Part of a small language model's weights: 9.97M parameters, no biases in attention or MLP.
Each number is 200 + 30 x the weight over its row's rms, rounded and kept within 0 to 999. Layers, rows and columns count from 0. The size before them is the row's rms in percent of the matrix's.

# q: layer 2 attention query, 256x256, rms 0.146, rows 232-245, columns 0-255
# k: layer 2 attention key, 256x256, rms 0.148, rows 232-244, columns 0-255
q232,079,205,189,226,218,188,179,219,183,142,239,220,187,199,219,195,169,214,192,144,273,200,241,211,193,188,264,167,184,159,230,205,212,193,167,164,160,253,219,205,242,223,142,149,199,228,207,194,247,201,171,223,167,229,271,197,161,240,129,193,186,194,224,176,204,217,215,241,178,218,175,210,145,240,180,211,208,187,214,224,195,244,221,184,186,188,211,189,193,204,235,224,146,151,185,226,175,134,211,241,173,188,207,197,227,183,148,212,128,171,248,139,182,220,190,199,200,197,210,191,208,185,191,168,187,222,183,210,207,150,241,191,195,221,169,138,214,189,194,191,190,151,224,216,192,197,186,154,165,171,220,254,179,171,202,226,162,212,203,209,240,150,209,242,185,189,180,260,207,224,216,227,235,242,237,221,220,189,197,190,149,174,199,212,118,232,166,198,139,174,204,223,237,200,236,181,175,239,235,215,202,197,189,214,228,195,189,194,208,214,172,235,180,193,178,148,191,185,177,130,200,234,233,161,210,218,236,162,231,131,199,229,215,194,209,231,203,184,201,134,220,230,224,221,277,214,233,260,211,233,219,192,254,230,177,198,191
k232,087,174,195,181,228,93,260,222,186,261,206,203,267,198,193,190,215,201,152,189,233,246,212,196,179,127,181,153,194,180,163,192,162,245,227,230,259,177,203,171,184,176,193,211,224,182,244,178,223,232,225,209,245,251,216,182,208,202,263,196,208,172,190,171,213,186,189,184,206,201,216,193,164,203,230,220,223,193,236,195,239,194,219,186,187,229,197,204,267,230,195,214,234,151,154,201,121,158,172,217,201,210,236,211,149,199,199,246,202,178,169,244,186,203,212,136,245,217,171,200,242,166,200,215,181,209,160,184,201,235,243,211,200,218,226,209,174,212,183,223,198,171,197,246,161,196,195,200,222,207,216,223,186,253,187,209,204,159,161,214,212,214,208,249,172,235,259,189,217,220,189,142,210,213,153,195,144,169,186,228,200,238,173,197,206,244,177,247,157,196,216,196,209,156,180,210,218,157,251,178,194,142,176,203,185,217,158,176,183,144,217,228,225,159,206,203,213,164,221,172,209,236,195,231,224,258,162,257,228,141,201,230,226,180,175,194,173,195,198,204,196,218,140,205,202,222,176,215,204,164,189,182,128,153,253,229,185
q233,090,167,182,232,212,200,207,161,197,216,221,162,249,212,163,202,280,189,205,190,196,173,193,201,162,178,202,219,207,148,151,152,185,197,234,206,131,203,204,191,184,231,192,186,174,200,201,224,223,211,162,186,167,229,189,180,210,173,183,161,177,141,197,189,195,128,149,252,294,193,241,240,235,177,187,235,244,220,186,240,216,176,202,215,188,192,137,176,215,208,178,203,272,235,184,209,210,258,220,229,191,200,230,193,234,228,160,220,135,227,152,224,218,235,205,151,224,178,233,213,190,169,212,163,204,240,227,172,189,241,195,172,230,232,205,152,201,212,203,167,158,197,183,198,245,243,172,187,169,239,238,180,190,200,159,159,202,132,224,231,162,225,221,247,184,233,221,241,193,186,190,233,211,220,187,174,225,188,217,190,186,237,226,216,204,197,183,159,209,160,192,167,186,204,261,226,172,184,176,210,269,233,198,219,227,243,284,184,180,185,191,247,188,206,223,208,174,167,265,201,158,240,263,234,246,181,197,135,232,193,210,227,178,201,194,179,175,195,256,174,185,187,169,185,186,227,186,214,173,212,206,200,189,159,228,190,180
k233,110,216,185,168,235,221,213,197,210,227,146,259,193,217,233,237,194,167,189,156,204,182,251,171,159,173,196,234,158,200,177,217,193,217,168,226,214,210,190,187,192,153,196,205,203,178,199,194,220,236,196,176,237,222,246,181,216,202,184,180,170,152,188,200,199,231,189,160,202,126,237,193,244,160,219,192,184,138,162,223,243,272,230,180,182,229,199,128,200,185,211,205,217,189,232,207,158,187,204,185,232,210,199,183,211,252,216,233,218,219,157,230,207,202,204,168,223,248,163,208,204,251,221,210,212,203,192,187,217,198,217,212,181,211,245,195,191,240,177,225,194,263,209,248,208,223,220,224,163,205,230,233,202,164,239,239,189,174,224,204,210,222,203,223,165,233,192,210,218,208,154,205,211,196,266,208,215,231,206,250,181,201,172,173,160,192,226,207,229,259,195,209,213,167,198,219,202,194,219,170,178,202,230,157,185,208,179,172,249,158,190,293,193,217,165,218,184,200,206,181,199,192,206,179,289,202,181,226,174,175,194,265,248,199,232,221,185,206,154,188,214,158,212,191,188,46,222,224,166,150,196,141,209,160,232,225,258
q234,099,204,211,192,248,182,178,235,196,181,205,208,283,176,184,212,209,195,178,191,209,183,179,240,226,216,193,185,210,175,221,170,224,220,244,179,206,180,232,193,194,199,228,212,226,209,213,182,202,143,170,192,234,250,162,216,188,147,150,201,200,259,156,250,198,202,197,207,227,248,214,132,202,210,208,132,223,152,200,199,189,183,207,247,158,215,183,208,136,214,190,247,246,246,200,159,187,188,182,222,222,209,198,233,216,216,165,241,133,244,227,158,206,194,232,222,179,236,219,217,224,184,216,187,208,210,204,201,241,242,177,225,191,184,166,204,221,175,210,187,177,193,204,111,223,214,183,133,210,186,247,199,198,224,214,216,207,209,136,198,180,209,209,258,189,198,137,206,166,212,218,236,145,186,186,218,206,164,149,206,199,201,227,194,148,220,141,184,104,156,207,188,136,212,204,202,206,184,228,223,219,216,179,239,201,220,216,118,149,182,279,232,214,235,181,211,205,185,205,178,183,193,188,228,203,186,252,196,202,177,144,188,159,239,199,206,166,186,169,173,185,217,183,237,219,256,174,166,200,188,259,186,220,231,202,236,141
k234,097,165,214,252,201,236,204,216,170,197,140,161,204,193,213,220,197,221,244,244,243,208,217,230,198,213,251,192,200,195,221,234,212,218,192,215,183,173,235,229,207,165,190,196,203,226,200,194,155,196,189,223,256,179,203,208,259,232,217,177,168,226,159,205,149,199,179,166,191,224,206,211,224,147,208,210,234,190,185,200,128,256,251,133,242,159,198,222,191,192,161,203,199,262,204,188,162,191,199,231,238,189,213,158,166,222,218,165,213,204,175,183,261,216,237,130,143,200,186,202,178,223,211,174,220,190,217,174,165,175,209,179,216,207,230,208,203,216,264,248,236,225,190,197,202,212,193,222,179,210,189,184,182,232,226,144,169,235,188,230,208,177,168,185,181,219,255,196,192,242,150,214,225,177,203,171,217,141,224,151,212,198,250,231,161,149,133,201,196,163,169,216,199,191,150,139,228,218,192,241,207,168,215,212,200,172,210,178,178,225,228,204,150,215,183,135,159,246,160,197,137,215,171,147,179,206,209,176,164,219,224,197,199,209,230,252,226,261,188,213,151,222,227,186,207,244,232,247,237,161,160,153,147,187,238,189,215
q235,103,268,208,224,202,228,160,177,181,212,234,212,274,210,211,253,156,201,196,154,166,229,215,299,194,216,189,217,195,268,183,233,207,233,202,185,186,180,216,207,123,158,162,200,183,252,203,195,185,198,180,172,217,190,230,147,179,182,202,194,237,168,207,199,204,198,249,157,174,165,184,210,213,156,202,210,199,227,204,208,197,234,167,232,133,181,211,196,169,187,200,208,218,220,214,146,164,166,183,204,190,183,207,188,178,202,240,217,203,208,175,266,200,211,212,212,203,204,223,179,199,206,200,211,224,99,199,201,203,253,181,183,182,188,199,202,233,195,165,205,225,197,140,174,182,194,223,206,174,238,168,151,214,166,180,178,171,188,261,205,202,197,242,198,190,215,217,132,158,158,230,197,182,195,183,223,238,178,207,223,218,217,162,230,184,182,243,219,213,240,213,169,218,199,203,247,249,172,194,198,172,178,197,153,244,173,224,143,252,206,245,209,211,150,104,248,193,160,160,221,223,145,200,163,154,202,234,261,204,211,168,186,198,237,225,185,270,210,194,232,213,198,174,210,189,188,225,176,233,211,186,247,197,260,243,188,205
k235,121,211,193,104,184,233,203,151,184,224,169,226,204,226,145,187,241,162,195,208,129,150,196,170,163,180,174,238,221,231,195,195,203,219,173,202,237,213,202,182,206,233,206,209,236,143,211,229,209,210,260,193,233,208,170,192,221,243,226,228,173,180,156,172,195,223,165,161,214,221,175,189,189,204,195,179,194,186,212,223,262,224,169,213,177,222,189,143,194,192,248,209,225,224,282,183,234,180,227,208,235,166,230,200,206,206,186,204,229,157,175,172,242,234,204,196,245,183,217,225,183,247,205,202,199,222,186,204,173,228,159,201,241,176,235,190,204,208,153,215,245,219,254,203,215,226,182,195,239,203,217,181,212,250,192,227,223,193,183,231,150,249,236,173,162,229,163,148,171,189,234,194,187,201,175,132,286,202,173,210,192,199,157,232,179,200,202,220,231,176,186,186,200,171,210,224,183,146,167,139,203,201,156,247,139,240,173,198,243,192,188,275,225,226,223,223,159,176,245,219,214,229,228,183,233,169,182,213,251,163,230,234,232,202,231,190,205,177,226,164,218,205,206,184,190,109,167,250,176,194,226,221,180,193,192,226,241
q236,102,165,199,212,242,216,213,142,186,164,184,190,206,198,140,212,192,220,152,164,210,196,199,210,238,189,200,114,230,159,227,181,186,145,191,244,183,219,250,250,216,168,195,232,229,136,191,221,195,223,150,168,161,266,203,176,187,229,228,175,167,215,216,249,113,179,218,232,192,218,198,223,192,214,219,183,188,178,213,221,162,196,258,283,255,237,276,196,140,226,221,202,164,207,195,186,182,218,230,203,163,182,230,210,175,179,205,179,238,195,234,204,233,253,148,179,238,228,202,165,178,171,144,171,215,178,240,175,159,170,202,233,202,163,244,226,188,170,222,233,184,197,225,206,245,197,246,170,189,190,158,210,183,154,176,202,185,221,217,183,151,191,213,171,191,239,185,247,173,211,199,175,217,168,187,202,193,223,189,214,212,236,178,220,198,198,223,203,237,188,192,225,211,212,155,198,234,229,174,136,182,151,196,159,204,150,220,165,229,168,185,170,190,220,209,224,235,244,184,208,247,167,207,223,223,230,181,172,193,226,165,173,168,182,234,170,161,218,181,241,223,164,221,178,215,213,211,220,224,268,222,151,249,226,219,229,231
k236,100,222,165,192,176,215,207,172,191,238,216,209,194,214,201,196,136,156,197,229,250,209,172,218,119,160,165,204,191,199,224,227,184,224,226,202,187,169,194,236,221,232,237,193,171,275,200,185,206,225,254,185,223,195,179,192,212,221,217,196,209,197,181,246,172,278,139,201,221,207,186,166,252,194,220,223,173,176,192,165,231,207,124,203,224,170,204,194,255,185,173,205,206,224,193,197,257,187,218,219,197,281,206,200,214,230,211,233,189,126,145,210,225,184,175,139,215,206,234,222,191,217,200,141,184,185,183,217,185,241,161,214,221,137,208,246,207,170,143,212,198,197,155,214,154,233,203,220,229,175,211,191,173,191,194,218,211,137,179,233,208,197,191,266,217,193,196,177,266,171,175,195,163,223,172,225,231,237,208,230,195,204,146,179,225,217,142,182,204,218,238,206,219,213,216,164,206,126,175,194,186,217,196,196,247,211,185,208,163,190,212,182,193,199,232,225,162,205,188,237,190,199,263,177,238,225,191,235,215,196,197,220,183,203,165,166,220,188,188,215,247,140,166,214,247,159,256,137,155,170,276,228,215,213,174,182,186
q237,111,252,210,275,226,183,226,191,163,210,157,172,145,156,220,193,167,200,211,198,209,225,200,178,190,204,228,189,137,208,165,242,221,224,205,216,196,197,187,239,178,209,274,211,146,184,166,169,196,167,193,229,195,215,191,155,187,176,199,227,210,253,163,228,210,199,189,149,216,212,208,203,214,205,157,191,182,232,227,235,257,225,252,167,227,221,231,214,165,202,223,215,199,195,148,195,187,193,236,252,164,194,200,189,244,215,212,208,191,193,212,254,141,180,197,173,239,255,207,195,235,206,210,237,207,263,190,201,120,249,217,155,185,143,220,222,208,206,154,241,209,211,181,205,165,217,229,198,155,219,206,240,203,253,245,178,236,207,168,201,165,196,211,250,205,151,232,215,196,218,177,191,209,176,167,179,195,245,226,230,190,245,167,205,204,216,152,254,165,108,176,207,211,207,171,148,233,178,156,163,209,186,216,208,174,212,186,233,203,221,259,169,203,185,219,237,166,170,184,161,126,216,156,207,228,167,239,222,172,203,206,172,171,166,143,216,281,188,194,201,202,157,166,269,184,201,212,191,196,199,211,203,201,222,178,186,203
k237,105,128,138,223,195,192,241,174,243,216,274,229,247,167,143,148,225,239,160,190,175,203,216,178,203,198,146,244,135,194,188,203,172,266,196,179,227,200,192,220,167,177,213,242,210,220,204,213,187,195,232,201,158,231,168,202,218,193,243,216,191,200,181,203,188,218,208,165,233,188,198,157,223,157,203,233,205,130,166,256,222,179,207,165,207,190,140,195,214,223,183,188,227,190,198,182,242,261,177,180,214,171,178,220,178,145,117,172,189,212,165,193,219,228,190,174,207,175,189,213,197,235,213,198,174,179,254,198,169,155,218,189,247,271,234,217,191,208,214,212,233,187,202,204,214,197,157,166,214,216,197,229,230,155,163,200,172,257,263,259,212,154,201,214,222,258,206,235,234,196,190,193,158,159,228,226,175,163,191,152,203,178,223,197,218,208,252,197,244,232,228,230,192,209,223,204,204,204,228,212,169,201,189,169,192,236,199,221,204,169,192,218,271,202,160,154,169,188,172,198,196,187,208,152,183,206,239,202,197,177,218,185,212,185,201,229,274,200,182,180,197,227,229,208,184,209,161,194,108,256,197,178,164,191,210,206,256
q238,110,233,197,230,216,152,218,232,209,224,182,185,173,209,127,200,151,218,199,195,161,191,176,187,191,195,204,193,202,133,189,217,205,213,219,198,167,189,218,211,229,205,190,229,205,204,252,190,231,196,219,188,161,200,232,218,217,185,219,230,204,206,217,177,273,213,192,184,177,305,181,129,216,242,199,243,179,138,147,183,152,198,194,195,179,162,207,267,205,187,232,160,219,185,242,146,223,198,198,213,198,223,201,161,203,239,160,162,205,167,230,247,201,194,186,143,251,168,209,196,181,200,187,233,230,193,203,219,256,226,204,184,230,202,201,191,217,184,194,214,211,207,171,163,190,214,142,238,209,166,200,262,174,165,219,191,220,189,212,196,182,256,201,174,193,219,228,149,216,185,167,155,214,165,200,147,117,195,212,157,261,220,229,198,225,219,216,256,211,211,161,184,158,187,236,158,211,172,222,160,206,152,196,206,173,208,198,146,158,231,205,177,197,212,195,222,220,260,184,141,238,215,213,187,244,183,212,156,169,229,223,202,226,155,221,188,151,191,231,161,234,300,177,222,223,240,215,183,192,232,173,211,196,189,167,153,216
k238,104,149,234,197,245,189,130,162,187,212,226,214,234,172,236,196,165,168,267,226,230,168,223,205,164,262,162,159,156,198,198,222,256,144,213,222,229,184,262,204,225,193,170,216,205,182,220,170,207,233,154,146,205,251,250,182,197,198,212,198,182,197,217,226,125,218,170,168,197,196,199,219,207,197,173,175,198,212,197,173,222,208,229,202,159,169,206,197,224,158,227,204,149,170,173,168,255,252,241,233,170,169,212,192,196,213,194,200,188,177,228,233,184,228,212,187,226,210,198,177,209,243,149,208,193,175,154,168,202,219,193,213,193,206,259,214,245,165,236,233,212,206,226,138,166,196,218,190,171,191,143,239,233,223,230,162,200,191,151,189,245,209,176,139,247,187,205,168,196,179,186,192,143,171,203,239,204,263,205,235,197,188,162,166,205,217,192,209,222,248,232,208,163,192,152,167,227,235,207,231,230,200,216,237,222,192,179,221,219,174,232,199,235,215,232,172,218,169,184,212,192,245,197,163,162,223,209,153,208,186,244,153,170,181,192,234,269,121,190,241,150,211,196,194,209,229,145,156,179,241,190,201,240,166,180,214,188
q239,100,219,194,169,219,227,210,166,179,245,237,232,191,252,212,229,177,216,179,214,190,190,199,181,142,216,226,181,246,203,173,212,187,266,234,250,173,215,214,171,226,169,214,193,188,172,184,176,193,211,265,189,237,198,184,228,163,186,217,221,177,187,163,162,237,215,189,160,230,191,149,201,172,174,149,160,223,200,204,172,155,210,213,219,190,238,221,229,168,164,226,163,202,194,252,242,224,190,221,179,235,228,194,176,239,211,188,107,199,237,199,162,199,204,178,205,183,211,254,192,243,132,208,131,253,170,215,217,182,191,206,155,168,239,218,239,214,220,146,196,218,241,250,198,258,224,140,194,205,230,192,177,185,187,197,247,132,202,194,226,176,229,196,207,216,128,215,249,159,194,222,219,197,192,188,171,244,220,218,168,190,187,175,184,204,185,168,237,228,195,201,184,217,222,221,188,233,171,163,213,183,199,184,239,185,224,177,276,234,249,209,201,244,242,221,206,177,194,173,184,224,193,211,175,171,161,172,170,207,165,171,246,203,238,182,271,166,165,217,207,213,235,189,190,230,195,138,152,294,226,206,238,177,178,203,199,209
k239,100,167,155,217,252,165,188,183,210,185,233,195,183,138,201,208,274,252,226,177,185,206,194,202,232,166,157,190,198,260,203,162,268,212,217,227,194,231,172,254,224,226,212,238,207,197,236,208,206,175,203,164,210,103,224,251,173,232,171,236,207,211,257,168,128,177,234,215,178,183,224,162,193,201,197,158,234,204,227,238,136,167,239,291,196,171,149,234,209,200,162,203,195,190,195,157,182,206,201,151,152,184,200,224,221,234,224,135,246,199,208,172,227,160,253,185,223,204,198,175,233,185,204,167,194,227,157,140,217,199,231,191,241,214,172,211,163,200,246,171,220,211,214,189,189,205,242,182,176,207,219,209,227,181,178,160,252,179,189,205,200,185,229,207,225,154,239,202,167,200,190,229,194,201,148,219,174,221,175,229,169,227,215,201,149,239,142,193,133,198,199,186,226,154,161,209,188,196,152,159,185,224,215,182,194,190,232,132,165,212,218,197,185,209,173,228,203,231,179,216,209,210,196,167,189,228,212,200,186,190,203,173,183,192,165,156,175,242,231,203,198,195,221,194,202,238,258,193,177,231,184,260,205,190,197,205,256
q240,099,211,216,221,247,202,206,221,239,178,212,184,160,213,168,215,244,159,196,185,241,200,186,218,193,218,148,165,192,174,167,242,204,203,147,207,199,118,255,220,186,213,230,212,250,180,235,149,213,218,160,225,184,237,238,191,222,227,241,203,199,218,181,206,157,196,219,168,246,149,263,152,172,233,261,207,178,253,217,271,193,245,184,218,264,212,178,174,207,192,192,181,158,208,195,178,207,201,157,112,189,218,198,189,239,187,182,230,230,242,242,187,218,188,201,184,204,227,203,202,265,226,199,186,186,160,184,216,226,216,229,188,148,187,183,175,209,204,200,209,211,237,198,221,235,192,270,135,209,152,225,219,207,210,121,159,203,197,175,216,270,191,149,188,214,196,251,192,179,185,163,201,182,199,197,212,221,143,180,218,187,138,239,237,237,181,193,188,211,192,190,224,217,178,238,239,188,126,162,192,223,157,198,187,167,207,215,185,241,198,175,171,148,220,218,224,206,202,226,203,185,164,194,254,196,222,224,243,129,168,167,198,214,190,185,201,179,212,223,213,243,175,195,179,192,147,248,204,232,167,213,226,161,189,229,206,181
k240,100,195,218,206,139,211,206,215,129,190,236,162,207,169,202,157,168,235,221,237,261,189,188,206,211,203,204,192,220,184,228,202,267,167,191,168,158,202,210,197,224,224,218,178,235,247,206,247,185,147,207,228,186,196,187,191,193,180,271,188,201,225,235,204,229,177,225,216,259,210,166,197,148,181,123,232,189,219,191,221,135,214,177,179,190,192,190,194,249,178,208,178,149,176,225,167,163,216,210,217,208,200,217,185,165,179,239,199,185,213,167,225,184,214,203,214,195,185,174,194,186,171,246,205,252,213,176,256,147,191,154,242,221,198,216,170,159,217,165,214,240,214,213,201,208,250,142,154,206,155,225,201,174,186,167,197,207,177,183,220,212,233,186,202,172,214,244,245,226,232,269,231,178,214,207,186,194,161,208,225,183,218,185,163,166,217,163,209,186,248,242,237,195,221,218,223,183,205,258,240,186,227,226,125,169,169,197,195,197,214,247,164,216,172,133,154,237,264,177,162,223,165,181,185,193,201,189,234,171,226,211,224,181,247,174,174,234,230,165,191,191,238,169,116,210,206,214,139,240,197,215,245,221,247,220,253,184
q241,103,178,197,141,219,199,163,164,184,203,206,231,205,228,197,162,199,210,218,213,171,182,182,202,194,166,170,177,203,240,156,228,213,217,182,247,239,245,195,220,156,193,204,197,223,197,203,204,240,169,153,210,268,184,180,201,164,224,205,216,207,189,143,185,250,277,184,218,208,237,260,224,174,203,247,207,149,220,158,184,150,225,158,169,214,231,226,213,220,162,227,249,194,260,206,181,206,192,201,220,206,247,237,213,176,207,190,251,173,184,196,217,221,188,190,199,191,171,178,152,242,130,149,178,186,230,197,136,192,182,164,241,161,190,257,213,208,193,212,215,195,140,196,170,184,205,238,219,179,217,201,210,193,204,208,180,237,184,208,215,209,177,253,227,153,138,238,245,192,227,182,249,169,185,179,187,122,183,213,226,200,281,199,127,200,174,191,176,198,179,233,257,257,203,210,239,183,194,214,163,211,152,210,153,200,190,249,230,130,214,172,217,197,221,169,218,166,197,204,189,192,210,206,158,182,200,184,144,171,236,188,198,224,181,195,193,217,245,192,205,226,174,232,234,228,162,222,205,223,194,235,259,121,240,207,200,189
k241,096,165,186,199,191,239,236,186,190,217,183,229,248,228,179,241,190,181,227,244,232,208,225,230,243,186,162,216,279,259,209,161,189,273,204,185,184,235,199,204,177,161,161,281,241,229,214,240,158,183,197,201,217,143,191,194,178,183,148,197,258,185,169,202,236,194,194,203,232,210,197,187,212,186,200,214,151,169,210,141,197,175,223,203,190,154,203,157,255,190,224,251,195,193,217,205,167,183,150,188,176,232,173,223,258,178,205,176,220,202,191,184,249,226,209,234,189,161,185,177,153,240,230,233,225,187,161,210,218,144,224,208,193,188,191,229,184,177,202,190,209,234,184,211,180,181,171,200,200,197,216,183,155,212,163,211,197,161,198,165,180,184,172,211,204,172,208,142,230,211,297,239,191,143,196,235,195,228,158,223,203,164,170,208,248,199,145,176,187,166,167,260,246,237,209,223,239,188,209,244,201,165,238,169,162,235,209,208,211,214,205,221,225,215,193,193,238,195,167,177,197,251,196,287,133,205,195,196,173,215,237,181,154,202,188,193,182,166,169,195,164,202,230,230,209,176,208,238,136,216,182,198,160,169,172,223,149
q242,109,163,237,224,192,236,213,223,188,199,205,222,185,219,235,198,225,160,191,219,177,218,193,222,190,217,148,202,183,159,186,138,205,129,230,210,197,183,232,217,223,200,233,140,207,245,187,138,206,259,249,184,215,259,188,182,180,247,230,168,216,239,190,187,161,173,208,199,182,181,241,194,224,216,160,237,229,235,200,178,172,246,215,168,280,186,205,216,218,182,227,189,157,159,220,168,188,231,234,229,234,197,197,193,164,149,225,183,220,153,225,208,157,188,203,205,239,254,206,192,222,179,166,142,230,209,205,204,124,200,230,203,209,297,216,186,181,212,197,189,195,166,233,180,149,180,177,226,208,182,203,227,181,197,178,211,183,188,231,213,171,220,198,206,205,233,159,218,227,225,148,188,201,162,167,154,187,159,251,230,210,208,178,259,197,197,172,172,162,182,192,243,190,150,188,212,223,176,173,217,225,265,206,181,228,260,228,184,147,164,207,212,170,223,188,173,179,239,179,185,171,238,214,217,215,235,139,230,214,262,164,213,203,209,198,200,212,173,269,144,175,238,185,140,166,182,211,166,194,160,186,257,186,193,167,203,231
k242,103,182,198,205,172,145,224,198,216,261,236,174,226,162,186,217,158,236,236,187,219,210,157,158,261,199,254,253,179,176,226,193,249,209,194,160,240,190,150,174,223,196,216,218,187,231,153,220,189,216,154,235,209,195,195,177,206,197,186,231,192,215,248,239,213,184,148,167,131,191,220,255,226,245,197,201,194,193,181,187,160,215,182,229,204,245,220,137,198,207,247,171,203,199,196,196,161,187,161,257,228,161,264,174,110,191,165,186,154,182,182,196,239,192,189,191,179,198,180,173,212,240,212,196,195,238,197,211,143,175,197,235,189,209,193,205,215,171,237,169,232,174,201,213,195,198,204,196,162,228,198,248,213,230,198,206,216,201,157,195,184,152,203,257,252,165,213,140,235,182,159,228,179,186,225,182,157,201,220,161,164,224,178,151,210,213,177,239,200,178,189,203,172,263,226,250,174,179,260,176,148,220,215,251,225,172,187,157,170,245,215,136,216,234,190,184,262,219,201,217,201,196,186,203,247,152,199,164,195,218,180,129,177,199,213,149,194,177,141,200,194,171,208,184,144,227,221,201,199,235,182,215,205,206,213,227,190
q243,104,203,145,177,179,152,202,141,247,211,168,174,165,252,216,211,212,200,158,212,227,196,211,149,183,208,219,233,198,208,213,202,287,245,206,245,197,187,253,206,154,209,216,168,211,272,190,228,215,165,195,213,209,172,223,153,207,200,159,183,182,188,232,183,208,236,201,235,241,232,196,228,204,207,238,212,160,201,199,237,145,207,222,248,194,197,192,191,225,198,198,161,206,181,215,190,132,288,202,184,152,185,190,205,219,240,221,169,249,176,167,200,169,232,154,218,245,158,190,165,201,179,121,169,217,169,187,181,174,237,208,255,227,158,158,141,205,198,207,160,220,200,174,222,219,194,167,215,183,185,188,192,226,225,190,182,245,182,191,209,259,134,264,204,227,184,169,257,181,143,192,199,177,192,236,177,181,224,208,245,157,164,179,194,189,236,195,201,193,202,182,256,178,236,215,212,217,140,171,208,178,230,215,229,220,229,228,220,157,209,223,156,202,201,181,150,211,241,222,167,218,209,256,204,176,174,188,228,170,214,193,174,183,214,164,222,186,254,233,212,225,243,140,246,208,207,218,180,192,240,210,179,202,219,217,241,153
k243,098,251,194,214,237,204,200,150,219,178,219,247,219,196,216,163,178,143,197,189,192,188,210,217,180,200,240,273,219,190,151,200,224,210,191,187,208,221,203,180,182,199,120,197,175,224,203,144,244,172,243,251,202,237,188,194,181,188,246,189,164,169,212,244,194,229,245,207,198,190,215,205,221,132,193,176,215,179,202,191,249,201,227,229,184,213,189,178,162,206,218,245,219,206,260,189,227,186,170,202,197,223,243,222,166,188,194,226,200,224,176,189,214,177,216,202,204,212,204,243,185,181,153,194,191,210,134,175,196,256,153,165,174,209,266,281,182,211,187,185,265,195,172,182,200,239,166,217,229,174,177,152,203,182,222,194,253,192,167,232,188,269,221,223,158,239,174,203,180,228,199,199,228,152,228,224,162,188,181,201,162,129,187,187,270,244,152,212,175,196,219,235,232,216,167,247,252,236,201,212,198,206,171,145,194,176,192,184,206,163,208,174,192,209,238,255,193,202,180,253,220,176,247,201,193,237,197,184,233,170,152,136,232,204,252,166,178,223,139,220,181,186,226,207,188,199,121,248,199,202,230,175,183,207,194,239,197
q244,102,204,194,186,230,183,188,193,252,243,211,216,142,210,214,186,168,261,224,228,211,219,167,197,214,194,172,192,260,166,144,139,206,223,224,211,187,201,229,149,206,179,233,191,164,134,211,169,256,183,202,192,168,197,225,174,171,223,190,195,189,192,199,184,193,212,212,241,215,256,199,223,152,177,191,200,222,215,231,194,181,208,192,211,169,159,205,169,205,167,240,137,182,189,189,189,148,225,158,190,226,195,198,245,206,219,191,202,191,217,189,189,226,210,232,205,233,280,180,176,176,186,239,245,173,214,241,231,177,254,208,191,191,208,140,184,135,200,277,179,210,190,198,239,186,143,225,162,181,220,227,178,208,209,198,248,188,191,190,193,175,214,236,202,175,201,186,245,177,178,217,195,206,183,223,239,181,222,192,176,187,226,147,229,215,178,152,270,197,178,176,210,199,234,167,215,193,237,221,208,218,203,187,210,228,219,183,233,219,166,187,157,213,139,211,216,118,260,139,221,212,185,203,174,207,201,201,186,222,194,114,143,206,177,203,218,181,222,261,169,173,156,152,199,201,209,225,250,230,165,171,190,101,204,265,234,203
k244,107,253,221,206,228,228,251,166,194,212,155,211,162,171,207,185,210,235,156,208,186,187,259,162,173,204,209,253,188,164,159,203,174,198,232,198,212,220,197,181,226,202,223,239,198,186,248,238,240,206,215,142,217,165,174,218,207,236,240,193,164,121,164,229,155,211,172,168,183,190,209,196,173,204,187,196,177,147,198,236,232,193,203,188,189,221,192,154,205,235,201,238,218,161,159,208,200,166,198,157,163,227,221,171,222,210,140,228,193,208,180,195,245,200,199,173,218,235,170,197,175,255,197,228,210,193,195,193,300,152,140,235,260,191,240,231,189,234,200,174,211,277,148,171,174,187,247,210,220,163,166,214,261,166,238,179,214,144,197,191,206,186,208,246,212,200,209,190,200,195,213,233,195,186,190,235,174,201,174,204,193,187,245,219,190,178,193,206,256,207,206,216,198,158,233,180,191,206,241,203,168,215,182,272,221,179,161,204,194,211,136,216,214,198,222,226,221,169,177,206,218,208,203,205,251,186,190,205,210,202,181,195,240,259,294,179,153,180,188,190,227,212,163,155,235,121,178,245,196,229,216,169,209,236,142,186,181
q245,104,186,151,199,216,200,196,161,264,209,125,174,210,191,203,221,160,171,178,190,219,156,118,190,207,194,148,224,219,179,201,236,195,216,209,164,213,179,233,213,185,233,279,193,198,196,211,236,173,197,191,202,178,176,220,193,168,171,187,207,228,223,258,182,222,205,143,192,155,230,216,222,184,205,136,196,113,232,190,158,239,194,171,198,240,216,185,153,204,196,223,245,206,202,191,168,218,208,227,199,199,192,277,161,148,216,218,223,222,206,156,209,209,159,218,197,203,216,179,203,232,178,202,203,254,194,212,200,154,232,203,188,130,157,157,276,207,207,208,170,249,148,236,189,227,180,144,203,219,220,210,150,234,219,198,189,243,184,152,222,173,170,235,214,191,203,197,286,199,211,205,204,174,145,186,214,193,155,211,210,201,176,215,208,205,255,182,181,200,254,168,212,168,155,181,235,261,241,249,205,229,192,174,205,211,177,166,221,208,165,213,208,229,228,240,210,158,206,216,210,199,180,208,128,232,229,263,256,211,232,173,257,203,171,219,212,163,177,176,179,227,175,222,184,194,182,214,192,206,189,199,214,216,180,146,183,226